Part of a small language model's weights.
Size: 13 layers, width 256, 8 heads of 32, MLP 256 SwiGLU, vocabulary 1024, 6.5M parameters.
Architecture: RMSNorm before each block, untied embeddings.
Training: a variant of SOAP for these matrices, 107M tokens, 3693 steps.
Each number is 128 + 24 x the weight over its row's rms, rounded and kept within 0 to 255. Layers, rows and columns count from 0. The size above them is the row's rms in percent of the matrix's.

# layer 4 attention query, 256x256, rms 0.148, rows 45-63, columns 0-127
size [111  95  90 105 105 112 106 113 100 105 106 107 114 112 111 105 107 109 105]
[[117 138 168 116 133 130  44 113 122 146 120 159 122 130 118 140 140 141 146 112 161  84 133  72 116  90 163 149 132 175 160 155 105  78  94 169 112 117 109 124 143 136 112 152 128 127 169 172 101 173 152 124 129 125 138 110  74 108 146 124 120 133 100 104 102 173 117 172 102 135 126 111 137 120 163 139 137 141 140 117 151 179 140 148 121 124 100 146 129 170 110 106 123 130 132 119 131 110 129  99  97 124  96 121 159 156 117 126 129 140 128 120 139 128 129  94 131 148 110 157 171 128 165 134 176 146 124 167]
 [157 153 137 144 117 120 124 133 122 134 138  92  96  84 134 110 142  82 154 122 137 118  84 110 131 162 154 128  85 167 114 108 104 169 143 141 131 113  84  86 125 172 118 164 140 122 123 104 125 145 155 157 156 111 163 142 120  75 123 146 115 123 114 163 117 168 147 149 122 113 123 150 118 108 139 112 117  86 149  99 146  69 126 120 113 152 105 152 142 167 130 102 156 142 124 108 103 123 118 105 149 115  70 167 106 101 122 125 118 117 129 110 103 114 147 126 112 138 104  75 144 141 108 111 145 122 141 121]
 [152 126 125 115 154 140 170 131 104 158 119 126 115 122 106 133 101 171 133 213 165 161 147 151 127 145 145 134 131 102 131 131 104 142 143 132 110 153 156 151  95  83 143 150 130 156 121 105 113 112 164  97 116  94 124 170  87 133 119  94 176 153  90 141 123  84 128 103 149 152 113  81  99 137 116 141 110 146 115 184  76 155 162  87 141  98 131 129 214 117 137 172 117 129 116 141 125 139 128 128 151 157 153 141 128 108 150 118 113 125  97 117 140 163 116 127 123 135 107 169 140 118 130 176 119 114 135 113]
 [ 96  56 102 108 157 103 134 112 148 117 144 123 168  98 142  80 160 152  71 109  82 117 125 110 171 139 181 154 102 150 134 135 147 140 103 120 112 186 148 118 103 152 165 142 140 127 135 136 161 111 110 136 124 122 121 183 139 138  87 118 124 137 121 122 108 138 136 125 136 118 133  99 147 114 130 146 102 173 133 131 166 114 115 120 125  99 141  76 129 105 125 145 104 132 166 162  95 121 140 129  96 164 118 125 101 105  93 156 132 156 111 102 134  95 139 136  94 128 123 108  84  99 128 101  87 119  96 134]
 [141 117 122 147 177 146 123 110 100 163 126 132 114 144 139  93 167 163 145 117 117 116 167 157 136 119 124 144 107 146 119 119 175 112  89 106 106 117 120  94 149  94 129 115  79 136 136 150 161  93 132 121 126 117 134  96 140 136 123  73  99 143 135 115 115 136 114  96 135 194 106 107 150 186 119 113 111 131 139  96 128 134  99 136 162 117  88 101 136 112 102 162 147 104 167 125 103 131 110  94 112 114 103 147 144 170 107 128 138 126  97 157 144 190  89 146 141 125 149 143 114 107 127 116 146 117  97 100]
 [131 156 165 188 142 119 162 126 138 126 106 152 165 115  99 106 118 103 107 139 151 139 162  99 112 142 148 107 151 119  76 160 131 104 115 123 124 162 117 142 148 117 169  72 179 169  92 161 149 107 119 112 120 118 131 131 170 129 100 146 119 134 181 127 106 146 135 107 132 147 109 114 127 108  96 152 158 105 167 172 130 141 126 151 125  89 160 115 105  64 147 163  88  95 122 155 153 122 100 131 104 145  70 120 143 112 161  99 137 101 121 131 118 126 154 123 106 100  95 101 150 119 172 126 148 128 108 133]
 [163 116 111 220 105 163 182 145 161  84 110  97 126 149 121 153 152 105 157 183 109  85 125 124 118 149  69 107 149 153 107 105 120 107 120 149 136 119 122 142 141 185 131 159 138 151 145 129 152 158 123 137  96 147 141 156 150 204 132 157 168 126 119 125 124 103 127 127 133 148 137 108 145 105 125 115 127 118 193 131 133 161 102 108 187 154 141 152 156 126 135 107 120  90 117 171 122 120 102 144 141  98 144 131 145 135 114 113 101 142 118 150 127 117 118 130 112  69 118 165 125 111 143 110 115 151 119 132]
 [133 140 133 144 130 173 132 154 110 122 132 101 141 111 104 117 123 108 167  85 114 159 146 172  83 104 114 127 166 112  99 130 125  88 102 123 160 146 110 120 142 152 138 142  97 160 127 157 127 142 133 111 130 124 114 100 137 136 157 114 120 145 166  92  98 140 141 159 131 146 127 127  99 110 124 114 165 123 131 135 114 125 121 128 136 116 144 104 153 134 150 126 181 123 146 127 109  91 110 114 147 126 206 135 120 135 114 131 158 116 119 163 127 139 126 117 109 134 137 145 143 155 135 111 153 106 147 116]
 [114 115 151 121 115 101 130 178  95 128 127  99 117  64 114 125 118 148 156  98  75 146 153 153 124 137 173 135  91 164 136  71 111 119 132 185 119 138 148 161 136 119 136 117 147 111  82 112 118 111 175 120 107 127  90  88 108 134 149  92 201 107 115 114 125 129 146  84 140 153 120 166 127 101 180 151 141 115 160 123 124 100 132  98 127 108 129 125 138 128 141 128 142 122 121  94 130 132 110 123 113  78 129 139 122 135 114 101 129 118 150 121 137 174 135 130 116 181  82 121  99 133 139  95 121 132 131 153]
 [124 151 103 101 164  85 121 117 155  82  95 150 139 127 112 103 156 125 147 138 124 151 147 104 125 101 141 118 106 104 141 134 150 139 129 134 140 132 127 160 131  80 122  98  81 125 122 140 108 154 105 184  98 172 134 104 170 123 146 157 147 122 136 180 143 135 138 120 175 107 105 144 137 104 128 154 145 149 137 173 141 150 124 127 137  96 127 154 112 136 153 107 123 132 158 112 115 143 134 102 109 137 135 146 128 103 171 101 114 130  97 145 134 142  59 144 120  96 124 153 103 113 107 145 129 129 120 131]
 [135 150 118 139 145  85 156  79  98 126 112 159 127 122 101 110 134 173 126 136 128 117 135 107  92 144 126 148 176 137 107 110 169 121 136 130 142 118 173 145 135 121 129 106 151 107 120 103 107 166 164  98 170 123 107 107 145  99 154 154 152 120 124 157 128 100 122 121 104 121 115  92 121 166  99  77  91 171 136 123 120 118 131 158 127 116 133  85  96 148 140 144 123 128 117  98 111  79 140 141 127 152 163 147 126 144 171 118 115 124 139 115 112 163  89  97 150 166 135 164 143 102 125 125 127 111 136  93]
 [148 126 125 140 139 144 162 110 130  81 114 162  87 131  74 145 110 131 108 126 145 136 103 116 157 131 120 149 113 145 107 166  81 105 101 110 118 196 121 137 121 102 115 134 139 162 152 121 113 124 142 117 124  62 152 105 178 155 162 106 132 121 164 106 143 116 109 126 170 110 137 169 122 133 132 121 165 117 142 138  98 128 159 134 110 123 145 124 128 164 108 167 146 130 121  83 118 160 116 101 122 124 127 135 134 135 164 149 107 119 111 130 145 105  68 120 103 164 166 114 114 140  98  99 118 139 121 128]
 [126 108 121 115 110 142 159 112 127 118 138 125 121 114  88 102 150 108 117 109 138 131 134 114  89 113 108 124  93 137 117 132 155 135 120 123 134 132 121  91 170  97 107 121 110 109 146 102 164 136 157 129  79 131 181 143  93 135 119 105 100 115 136 145 142  75 142 114 133 136 110 103 141 128 134 153 101 100  91 179 140 127 104 132 115 128 133 135 152 158 126 163 115 136  97 119 136  87  82 132 152 180 105 160 146 138 131 151 110 138 123 125  92 123 131 137 129 157 116 105  98 130 150 140 133 160  90 114]
 [ 78 134 114 132  85 121 118 105 130 106 107  92 111 150 126  74 136  93 114  88 163 103 101 105 120 147 135 145 150 175 126 144 133 102 167 127 120 171 111  97 158 123 104 144 143 111  83  93 111 111 144  83 122  91 161 117 125  93  93 109 118 148 151 153 108 111 140  90 161  95 108 107 134  85  88 104 125 154 170 126 136 156  67 104 140 128 139 112 111 141 163 113 159 138  88 116 114 108 134 106 121 103 143 127 122  82  92 157 105 153 115 165 139 151 153 122 125 163  65 124  90  90 155 138 141 144 119 141]
 [ 85 154 120 103 120 128 127 146 171 127 102 134 117 147 143 130 163  98 117  96 131 133 157 107 149 141 107 153 161  62 127 152  84 150 126 120 133 170 138 136 140 129 156 124  81 190 106 164  91 132 164 134 153 109  55 125 131 151 125 144 121 129 139  90 135 136 145 115 180  68 117 121 130 130 116 152 145 126 160  93 147 122 135 110 153 122 108 126 113 155 100 135 159 115 127 147  85 116 157 114 126 130 110 114 113 143 186 124 132 134 115 141 113 140 126 126 118 113 153  78  90 157  93 115 115 130 115 102]
 [ 99  99 118 166 108 148 125 174 115 126 136 114 120 121 150 112  93  97 139 176 143 127 164 118 135 144 120  91 156 178 115 128 145 131 117 121 134 108 137 117 105 102 163  93 137 123 102 108 126 138 136  83 116 134 103 149 123  82 103  59 114 144 173 122 133 133  86  96 145 137 124 131 121 151 150 144 127 111  95  93 129 144 135 149 106 144 152 132 155 104 139 179  99 102 128  92 171 114  91 117 150 138 107 117 121 171 119 156 102 121 109 162 125 123 160  80 164 123 152 106  90 129 152  81 114  94 122 123]
 [154 129 130 160 149 148 177 142 104 148  90 137 130 144 161 131 152 104  95 105  93  81 138 150 126 117 158 169 198 146 141 110 145 106 140 150 132 143 144  88 109 160 120 116 157 132 140  96  90 127  96 129 147 167 165 106 113 129  96 147 159 133 128 175 137 135 118 119  97 135  98 139 147 163 132 127 140 104 160 124 153 140 108 129 102 139 117 157 118 158 141 105 123 116 111 134 156 126 138 124 105 175 174 134  61 169 110 145 112 140 125 105 129 140 157 158  80 129 151  91 165 162  81 135  82 165  93 139]
 [150 100 120 112 131 101 126 139 184 120 143 125 157 149 132  92 136 124 158 166 111 132 117 102 130 131 141 127 126 145 110 125 143 151  74 112 107 101  70 111 100 118 156 154 137 152 113 131 108 125 131 170 106 137 133 136 145 127 136 141 136 123 195 159 122 149 134 124 188 158 167 123 157  98 147  90 131 134  98 114 124  98 151  92 105 144 117 137 124 116  80 162 153 147 161 107 137 158  92 130 142 131 130 105 127 125 120 119  72  76  96 170 129 100 123 106 153 123 102 115 124 147 137 122 127 123  95 110]
 [167 161  94 149 143 139 120 115 138 139 160 167 120 107 107 112 163  96 114 114 110 119 144  73 117 120 124 105 134 149 160 133  98 104 116 146 127 120 123  89 136 114 133 172 119 172 173 151 118 140  94 132 127 104 150 117 142 158 150 126 160  66 142  94 121 136 169 117  89 167 106 112 103 103 100 155 125 176 144 125 176 106 166  76 148 118 150 124 170 147 166 131 114 141 132 150 111 137  83 118  88 146  94 136 140 170 133 131 115 154  90 116 153 134 109 129  83  90  90  78 113 130 117 113 122 130 121 113]]
# layer 4 attention key, 256x256, rms 0.144, rows 45-63, columns 0-127
size [112  85 109 109 106 111 101 111 104 105 103 104 114 110 104 106 104 120 104]
[[152 117  89 105 108 129 118 118 141 128  84 162 143 114 152 153 122 117 102 138 138 103 125 133 128 176 129 100 140 132 133  94 168 129 161 127 117  81 106 121  77 109 129  84 132 163 109 127 154 149 153 127 128 135  90 125 120 130 146 163 166 145 118 138 164 115 130 135 137 134 132 115 116 101  89 116 191 110 151 156 135 107 134  86 120 131 128 165 135 162 100 107 168  86  79 125 146 146 126 152 127 145 106 118 102 148 140  97 159 124  94 100 135 104 131 152 182 149 132 107 133 100 126  87 171 119 136 142]
 [173 101 129 177 127 128 109 129 127 117 139 165 169 136 146 133 152 159 128 112 128 159 102 158 129 126 202 132 111 105 127  94 142 131  99 141 172 151 173 132 134 103 114 124 136 159 102 118 163 140 180 140 127 106 104 144 101 130  89 100  86  70 113 109 128 103  74 140 179  89 148 108 125 139 116  82 107 136 141 176 128 140 169 139 135  82  78 128 169 133 120 166 123 151 132  96 120 155 127 113 131 138 120 109 170 120 105 103 166 104 133 145 117 128 151 108 113 115  75 119 142 140 156 142 153 180 109 114]
 [157 145 172 118 134 132 154 153 127 100 150 139 177  99 134 126 106  98 149 138 109 108 186 153 116 119 156 176 145 156 166 117 111 145 143 107 142 107 173 118 171 126 115 126 135 162 114 129 181 136 158  79 165 118 123 178  90 131 116 128 146 114  96 156 160 123 147 103 151 157 189 138 183  94 138  91 146 157 141 132  98 116 153 149 140 136 138 152 145 136 132 106 123 121 136 136 127 136 145  96 110 118 113 153 115 135 134 164 149 173 126 177 138 155 128 142 117 142 157 122 131 150 167 153 157 147 127 195]
 [152 171 167 108 131 131 141 118 106 134 119 173 104 120  88 176 160 138 158 106 123 134 137 125 122 135 111 122 118 128 125  79 133 105 126  96 171 116 117 122 119 116 128 165 156 153 151 129 158  78 118 142 134 125 157 120 134 127 134  98 137 139  61 109 135 160 104 124 134 134 153 122 153 129 100  94 125 126 136 150 116 120 160 148 138 111  80 142 132 128  99 100 104 124 133 165  86 177 130 141 157 160  94 142 140 118  99 112 134 113 138 130 126 125  96 147 138  98 157 126 105 130 107 185 139 129 105 131]
 [121 120 107 115 175 109 122 132 128 110 129 122 110 124 166 108 118 119 123 114 109 137 149 137 161 164 152 179 156 114  66 109 167 131 113 154 112 150 108 117 142 111 146 137 157 134 155  78 155 148 136 101 129 130  76 145 154 154 112 187  74 161  90 120 121 146 147 128 120  74 160 126 133 132 155 157 151 156 149  97 127  91 124  56 149 159 112 124 139 109 151 167 134 112 119 121 149 136 107 148 177 140 136 130 131 138 108 146 108 107 118 109 104  98 131 153 137 172 149 120 128 114 120 136 178 142 133 117]
 [134  85 132 103 126 158  94 167 100 106 136 131 140 170 183 141 124  90 136 141 126 147 161  99 132 115 127 162  97 111 122 159  91 116 117 105 149 122 114 107 131 103 120 131 120 153 115 158 103  91 131 129  68 182 147 183 125 137 110 167 171 160 115 131 121 119 131 117  87 143 129 161 177 124 120 123 124 130 129 154 145  99 110 135 173 164 122  96 127 130 137 106 158  85 164 124 130 132  91 115 140 131 113 151 145 108 130 165  92 120 138 131 104 137 166 142 136 144  88 150 122 139 124 140  58 113 126 111]
 [144 144 122 124  95 110 137 124  92  83 137 134 134  76  96 113 134  94  82 113 111 127 138 108 101 110 121  79 135 114 137 120 108 152 128 120 106 115 151 135  97 164  95 157 160 134  88  86 101 137 135 122 141 159 121 125 140 148 110  92 130  83 103 123 100 130 131 109 137 139 145  95 182 118 151 141  63  84 134  90 116 111 129 109 157 137 145 112 162 126 127 172 103 151 132 108 103 132 129 150 120 148 129 127  94 107 130 172 127 120 138 134 112 142 128 170 149 140 131 133 142 142 163 142 100 144 104 151]
 [113 158  99 108 140 128 141 139 104 144 184 114 126  90 102 127 122 141 142  88 136 146 175 110 122 121 152 129 119 155 138 159 169 129 120 143 101 174  93 120 146 108 166  85  81  85 165 135  93 100 122 114 150 131 111 138 159 107 121 137 113 116 144 139 118 109 130  70 116 147 107 137 104 127 126 132 138 117 146 127 118 147 105 139 108 119 151 110 143 160 132 115 147 140 100 100  91 114 124 143 141 150 101 147 106  86 108 141 141 117 165 118 140 138 178 143 134 152 116 159 153 116  92 133 107 154 166 166]
 [113 137 146 158 143 120 104 122  85 153 162 117 119 103 130 106 111 117 131 139 167  86 122 102 139  92 139 153 117 164  88 133 135 184 126 116 128 106 116 109 140 139 123 129 149 105 107 155 147 121 110  78 173 141 106 199 125 147 147 112 114 145 132 135  95 105 107 194 111 100 103  92 113 113 153 115 152 137 129 113 165 145 127 155 111 145 132 172 120 121 165  40 141 112 115 124  63 127 125 118 152 161 131 142 150 128 124 154 135 159 143  87 125 150 113 131 157 145 145 160  87  99 108 112 135 128 144 130]
 [116 109 155  93 123 110 144 115 126 109 128 105 126 103 131 107 160 147 142 159 166 102 157 137 101 127 141 112 142 151 118 179 111 144 160  70  98 137 134 140 166 183 150 137  92 116 165 110  89 130 116 129 130 125 129 153 116 168  87 137  99 141 140  82 131 161 129 157 101 129 132  98 155 124 159  99 108  97 151 135 139 123 154 141 109 155 121 126 159 103 133 112 138 138  94 137 127 136  86 150 148  94 146 175 164 108 110 143 120 145 127 161 147 151 125 181 118 173 109 133 137 137 140 117 145 115 134 173]
 [ 88 171 109 138 122  99 109 141 172 119 180  94 139 114 124 142 114  91 107 116 136 136 123 141 165 125 149 151 123 144 147 148  93 160 165 143 100 101 137 122 148 130 106 179 128  89 166 136 126 108 129 107 105 106 147 103 132 134 105  82 163 150 149 143 135  90 135 143 112 113 107 132 129  97  95 109 148 172 129 162 138 126 134 118 115 170 111  94 132 100 139 149 110 108 110 135 126 169 104 127 126 138 124 172 110 179 109 139 114 139 149 112 120 139 139 159 154 136 121 134 143 157 111 132 162 123 145 158]
 [145 153 121 107 101 119 174  98 144 129 130 146 133 145  91  89 107 161 144 148 133 106 123 118  90 132 151 125  97 110  79 150 152 124  99 186  87 137 115 122 146 133 113 127 118 127 174 113 156 102 153 120 166 114  87 115 132 116 109 121 118  88 127 126 127 125 116 129 108 119 117 158 136 145 122 136  96 138 143 103 113 138 122 151 135  97 147 132 153 154 132 108 158 140 106 106 144 120 148 121 132  77  94 117 144 122 137 132 125 123 120  98 115  85 105 146 137 132 145 155 170 126 115 130 152 131 120  84]
 [130 157 144  99 125 122 122 131 103 101  94  78 135  92  68 164 143 136 125 110 122 114 109  94 152  92 163 129 118 107  90 125 169 132 128 111 114 113 121 146 119 147 111 134 132 108 117 146 127 127 118 115 111 136 127 126 113 142 102 163 133 135 157 134 130 119 130 147 138 105 105 132 185 117 114 119 117 144 129 132 137 150 162 109 154 133  76 149 155  79 132 117 110 140 125 140 129 140 104  92 124 143 125 123 133 118 177 150 103 195 149 166 134 143 132 146 144  82  53 112 150 149 130 116 147 147 166 119]
 [182  99 103 109 101 119 101 131 140 112 101 127 113 136 108 127 127 137 101 150 129  99 165 144 137 112 210 113 151 133 159 120 159 133 145 139 155 158 105 152 121 119 124  99 161 142 157 176 119 129 105 153 123 129 137 142 114 153  90 110  86 120 147 132 102  80 159 149 157 116 115 112 131 117 136 130 106  96 107 100 132 125 109 129 174 115 141 133 150 112  67 156 126 114  80 130 148 142  86 153 107 162 110 143 162 169 124 115 125 137 132 105 129 134 125  89 109 161  75 169 137 138 142 121 112 137 141 123]
 [117 113 121 158 125 108 113 139 157 122 142 146 129 158 134 160 129 122 136 141 137 137 130  84 131  95 137 104  79 155  84 115 118 132 154 137 140 157 122 125 173 112 135 111 112 162 113  66 145 110 131 113 102 163 129 132 122 149 100 129 154 185 121 124 130 110  84 128  98 134 130 129 145 110  97 107 152 167  93 151 119 144 150 143 130 120 140 137 129 148 132 151 140 208 141 143 134  73 162 162 165 119 124  72 138 102 139 131 143 129  94 105 129 160  99 126 117 126 106 105 107 150 108 111 115 144 146 180]
 [128 105 152 159 150 153 121 133 147 112 150 114  99 164 147 121 132 149 129 126 133 131 137 107 118 107 117 193 150  66 100 113 114 126 135 113 124 141 197 162  94 152  90 133 129 112 108 133 110  94  94 137 130 108 136 160 151 107  84 156  88 127 146 123 131 110 143  99  70 135 129 137 134  85 123 133 133 151 150 146 138  90 113 150 100 150 108 135  99 165 108 116 135 141  91 110 131 144 149 136 122 150 137 110 124 136 158 133 103 151 145 142 108 139 192 122 120  98 146 150 124 113 129 100 101 144 120 135]
 [152 163 148 110 158 123 162 127 126 146 125 127 136 129 168 128 101 130  89 179 129 111 142 106 125 175  97 138 113 128 102 118 101 157  88 102 122 134  99 140 158 154 105 127 129 143  78 113 116 175 161 183 128 138  95  95 162 141 109 125 140 127 136 123 118 100  64  65 157 158 111 149  93  74 134 131 123 116 165 121 109 154  90 105 136 118 125 107 124 153 147 143 101 122 146 144 103 121 110 169  96 141  92 150 144 146 115 145 109 143 133 151 158 125 113 164  93 144  83 131  85 107 173 123 119 149 159 160]
 [148 114 120 128 107 110  63 118 143 128 103  91  57 112 119 104 135 165 137 139 140 117 125 135 122 168  87 159 149 167 124 139 134 141 116 118 135  88 168 133 118 157 131 140 128 140 114 105  82 141 154 113 116 168 134 138 142 120 105 127 103 120 118 151 111 176 120 159 101 186 107 109 150 150 168 124 117 118 113 128 105 139 119 146 116 115 130 174 154 141 121 187  88 119 149 155 143 115 133 138 124  93 129 150 169 122 162 141 113 164 133 125 134 139 143  83 163 113  89 107 105 163 133 157 106 138 124 152]
 [192  94 171 122 142 141 137 119  52 155 124 103 148 100 142  98 101 102 148 134  93 146 168 107 100 115 132 135 144 157 123 176 105 107 136 113 123 117 132 121  96 114  98 199 166 138 169 138 135 133 108 154 134 158 131 153 122 155 136 154 120 122 142 153 146 126 123  97 151 103  85 143 111 124 119  94  86 154 136 137  97 139 151 149 124 134  87 138 143 170 125 139  99 153 126 163 136  77 166 142  98 129 134 143 186 142  99 138 140 177 147 146 117 167 173 115 140 173 171 107  86  92 140 144 115 180 107 121]]
# layer 4 attention value, 256x256, rms 0.145, rows 32-39, columns 0-127
size [108 105 104 109 106 110 100 105]
[[139  98 111 120 179 140 123 140 185 130 119 129 171  98 100 105 129 156 129 197 112 114 142 117 145 106 150 100 139 129 106 170 155 160 135 114 147 128 101 155 139 145 109 138 138 179 159 114 105 151 146 160 124 102 137 109 134 147 121 107 135 111 155 142 139 143 140 116 109 131 105  96 143 130  99 145  99 140 141 108 108 138 122  96 125 127 148  97  86 144 168 190 134 150 120  98 124  71 130 119 116 107 137 136 132 158 113  79 135 127 132 119 145 153 108 111 116 127 112 167 140 170 114 139 129 140 110 122]
 [147 152 109 139 113 135 132 118 142 134 122 118 102 114 127 155 171 132 138 136 151 186  96 127  96 100 120 160 169 154 121 124 123 116 111  78 134 151 106 183 145 118 102 130 129  93 114 136  65  89 131 160  97 117  81  99 132 131 109 118 143 118 155 140  93 166 160 125  75 116 118 116 105 139 122 151 121 109 109 110 106 129 119 133 152 122 140 133 162 118 112 155 127 148 152 121 136 164 133 109 160 161 175 130  86 134 149  90 120 140 111 125 120 103 101  97 140 135 117 118 131 146 121 135  93 110  97 162]
 [118 102 124 122 128 109 104 107 142  82 104 132  82 150 140 114 130 100 125 119 126 145  90 140 114 137 120  89 152 134 101 142 104 114 107  96 137 143 130 121 101 108 138 155 117 143 117 102 103 113 179 137 149 154 173 139 135 112 130 152 111  92 165 139 130 123  87  86 111 148 169 152 219 133 154 161 118 161 108  95 107 109 109 145 113 111 160 136 125 141  97  88 103 161 128 153 174 113 132 137  91 136 143 109 104 123 107 136 165 162 137  75 117 106 131 107 136 124 146 134 117 141  97 157 129 105 142 144]
 [140 157 151 156 125 133 139 133 104 106 171 126 108 150 129 121 124 172 151 143 112 107 176 147 137 140 171  88 112 130 155 162 121 107 182 155  93  94 120 170 135 122 143 116 100 132 107 118 104 105  99 148 111 125 143 119 103  98 113 151 150 125 126 139 178 158 137 143 149  92 153  67 146 180 116  93 102 140 168 181 164 175 125 130 115 117 127 166 135 125 129  92  82 172 131 119 111 164 144 118 138 181 165 147 127 137  98 149 164 133 125 127 152 141 135 107 116  89 129 142 133 116 120 114 130 127 121 127]
 [135 123 115 111 128  98 149  91 136 104  99 151  96 123 134 126 134 116  90 202 124 131  97 144  77 149 123 146 125  76 144 115 114 145 123 119  87 114 132 135  79 115 116 137  72 124 107 134 139 120 143 111 111 104 148 115 141 132  73 115 129 137 148 131 127 153 103 107  95 129 114 117 128 121 118 148 128 143 156 145 119 130 135 159 143 125  98 149  91  83 135 111  96 121  89 106 141 116 140 142 144 132 146 103 156 151 112 168 130 180 157 166 144 116 144 118 175 181 149 146 153  94 114 113 115 112 113 168]
 [119 122  93 162 130 100  96 138 113  93  88 137 113 140 147 152  90 117 150 149 131 144 142 133 138  98 118 168 119 132 121 118 128 110 140 117 114 150 105 152 131 109 148  97 147 119 158 105 144 109 116  84 138 113 170  90 143 124 145 106 103 104  84 138 110 152 189 154 124 112 101 140 126 129 143 121 124  88 146 148  96  70 142  76 159 125 112 114 122 126 122  89  94 154 102 129 115 113 115 161 113 141 102 103 153  75 132 116 166 145 117 140  92 119 127 138 143 127 157 140 109 141 118 113 178 126 117 111]
 [128 118 128 100 124 152 144  90 120 125 105 133 141 118 134  70 131 119 130 131 138 141 133 113 123 135  98 118 143 140 128 139 157  97 119 205 151 129 136 117 138 145 123 124 141 143 112 130 142 119 150  87 127 101 110 145 119 136 135 145 134  86 103 134 103  89 149  83 168  84 113 114 116 142 120 160 128 166 118 148 159  76  89 149 128 126  98 125 130 184 136 193 101  89  73 139 141 136 139 123 117  95 113 152 118 157 159 148 125 132 109  89 161 109 145 137  96 134 159 170 151 150 117 141 148  98 167  81]
 [105  93 139 125 130 140 171 116 138 132 135  95  94 170  83 146 135  87 129 127  90 140 111 108 158 151  92 113  62 143 146  57 101 131 120 123 129 117 110 157 138 127 153  82 150 150  94  99 141 139 144 148 136 120 136 140 141 173 188 116 122 103 124 124 135 167 100 119  90 129 130 126 122 123 176 113 146 134 126 106 163 130 121 155 124  85 108 141 110 104 152 158  86 128 109 168 130 117 141 121 109  91 134 139 134  63 105 111 122 157 107 109 107 138 126 109 115  98 138 144 147 125 129 138 115 118 130 141]]
# layer 4 attention output (transposed), 256x256, rms 0.131, rows 32-39, columns 0-127
size [102 108 108 110 109 107 100 102]
[[127 157 133 101 166 109 108 131 172  80 184 120 144 142 114 185 141 119 161 125 114 111 127 107 117 164  94 181  87 144 153  98 131 100  91 115 134 125 132  85 130 109 139 131 130 127 119 126 100 115  97 137 145 122 118 127 103 120 126 160 137 101 121  99 144 162  96 127 107  92 165 179  95 115 178 185 159 165 102 160 109 134 122 125 111 100 144 139 139 114 126 169 123 110 136 143 154 143 125 138 132 139 112 149 132 131 113  91 106 159 137  91 123 117 111 167 103 163 145  87 124 109 160 124 129 126 125  93]
 [143  84 127 100 127 124 110 186 119 127 131 138 162 132  92 110 154 112 159 149 152 126 151 150  90 130 131 121 101 113 137 142 178  79 125 126 146  72 178 105 104  81 141 121 129 136 155 122 139 151 131  86 145 117 158 146 114 143 155 107  94 150  77  96 134 130 137  94 128 157 105 140 139 131 151 113 110 119 140 141 147 122 125 137 126 123  97 140 104 191  95 111 124 124 113  98 105 118 131 130 126 152 129 109  87  77 138 113  78  92 117 132 123 155 164 144 113 107 100  95 122 115 113 121 127 123 138 107]
 [159 103 143 132  83  74  99 133 134 103 154 167 126 127 127  95 103 128 119 160 102 132 162  98  84 123 123 150 104 181 170 132 140 190 108 122 154 130 122 133 132 134 128 111 138 115 104 149  81 130 101 130 127 139 138 105 127 120 123 164  96 156 152  88 173 122 132 143 132 115 104 108 103 115 116  90  85 138 134 148 129 140 123 124 137 144 128 151 167 162 120 119 142 113 147 158 147 140  97 144 171 113 106 149 130 145 114 151 110 104 112 110 158 148  97 125 136 102 118 113 150 133 141 126 123 145 126 122]
 [137 136 122 144 152 129 126 130 130 147 100 127 131 122 129 140 153  73 114 149  99 136 113 142  71 147 110 138 143 140 169 147 110 157 133 118 129 134 107 116 154  75 108 132 131 131 155 133 130 161 170 128 168 151 109 155 136 124  98 106 143 164 157 137 117 136 138 124 103 103  86 168 163 112 143 180 163 142 130 122 116  97 137 126  92 108 137 128 130 138 149 135 155 122 174 132 113 123 145 146 170 137  84 119 103  94 147 120 146  93 108 157 151 130  75 116 110 107 101 160 141 141 148 161 138  85 107 121]
 [104 132 118 140 141 145  82 121 131 125 127 154 115 157 166  86 167 100 192 148 113 120 149 107 135 116 142 142 138 137 123 102 125 137 108 117 144 132 109 159 133 103 138 138 169 137 135 167 124 109 117 155 159 131 118  98 101 128 141 118 142 133 121 115 129 148 104 142 145 153 141 109 157 142 129 129 111 134  65 123 142 108 108 103 124 123 111 123 148  97 110 121 175 139 176 114 137 142  83 118 163 116 114 125  94 139 148 168 148 111  54  90 142  97 136 138 107  87 130 102 127 141 137 116 137 134 130 131]
 [152 165 139 152 127 117 148 146 118 153 126 139 134 104 118  94 144  75 128 152 134 138 146 183 155 138  95 113  89 142 113 123 132 129 107 107 187 137 123 153  96 101 127  88 110 107 183 168  95 142 128 133 105 128 101 122 107 175 163 106 150 131 146 133 149 131 115 117 127 112 136 145 118 129 140 116 138 142 118 144 131 156 100 146 175 169  73  97 129  91  94 165 109 147 149 119 187 145 142 116 108 115 120 136 129 120 138 108 118 177  95 110 108 124 105 105 115 141 100 126 125 140  81 108 112  93 138 177]
 [181 169 130 120 103  98 173 159 117 136 164 130 127 109  80 154 154 131 137 161 118 159 150 152 148 147 115 111 152 125 148 140 140 129 180 125 100 152 144  93 114 151 145 142 145 105 116 135 139 110 112 145 128 162 134 153 117 122 159 125 134 137 126 123 126 153 151 124 130 140 180 102 117 154 167  88 132 129 182  90 103 150 146  97 107 130 137 124  85 114  77 181 179 105 115 123 160 144 166 119 154 121 146  88 131 136 160 153 143 115 136 109 205 174 151 104 115 129 128 163  60 126 139 113 156 138 119 162]
 [ 91 163 116  68 134 126 109 140 118  92 102 140  99 100 125 149 125 161 131 119 128 107 128 128 129  89 121  94 165 174 159 134 174 169  98 124 125 184 121 122 110 102 133 124 143 123 173 128 130 125 119 107 103 145 149  97 120 117 109 108 127 142 109 157 172  97 129 121 142 122 145 154 131 114 151 113 130 137 137 115 104 122 142  91 174 153 187  85 100 133 137 125 152  87 165 154 121 154 120 151 112  95  90 122 138 101 101 147 142 131 128 137 164 123  86 102 145 113 115  93 144 104 124 148 167  91 163 125]]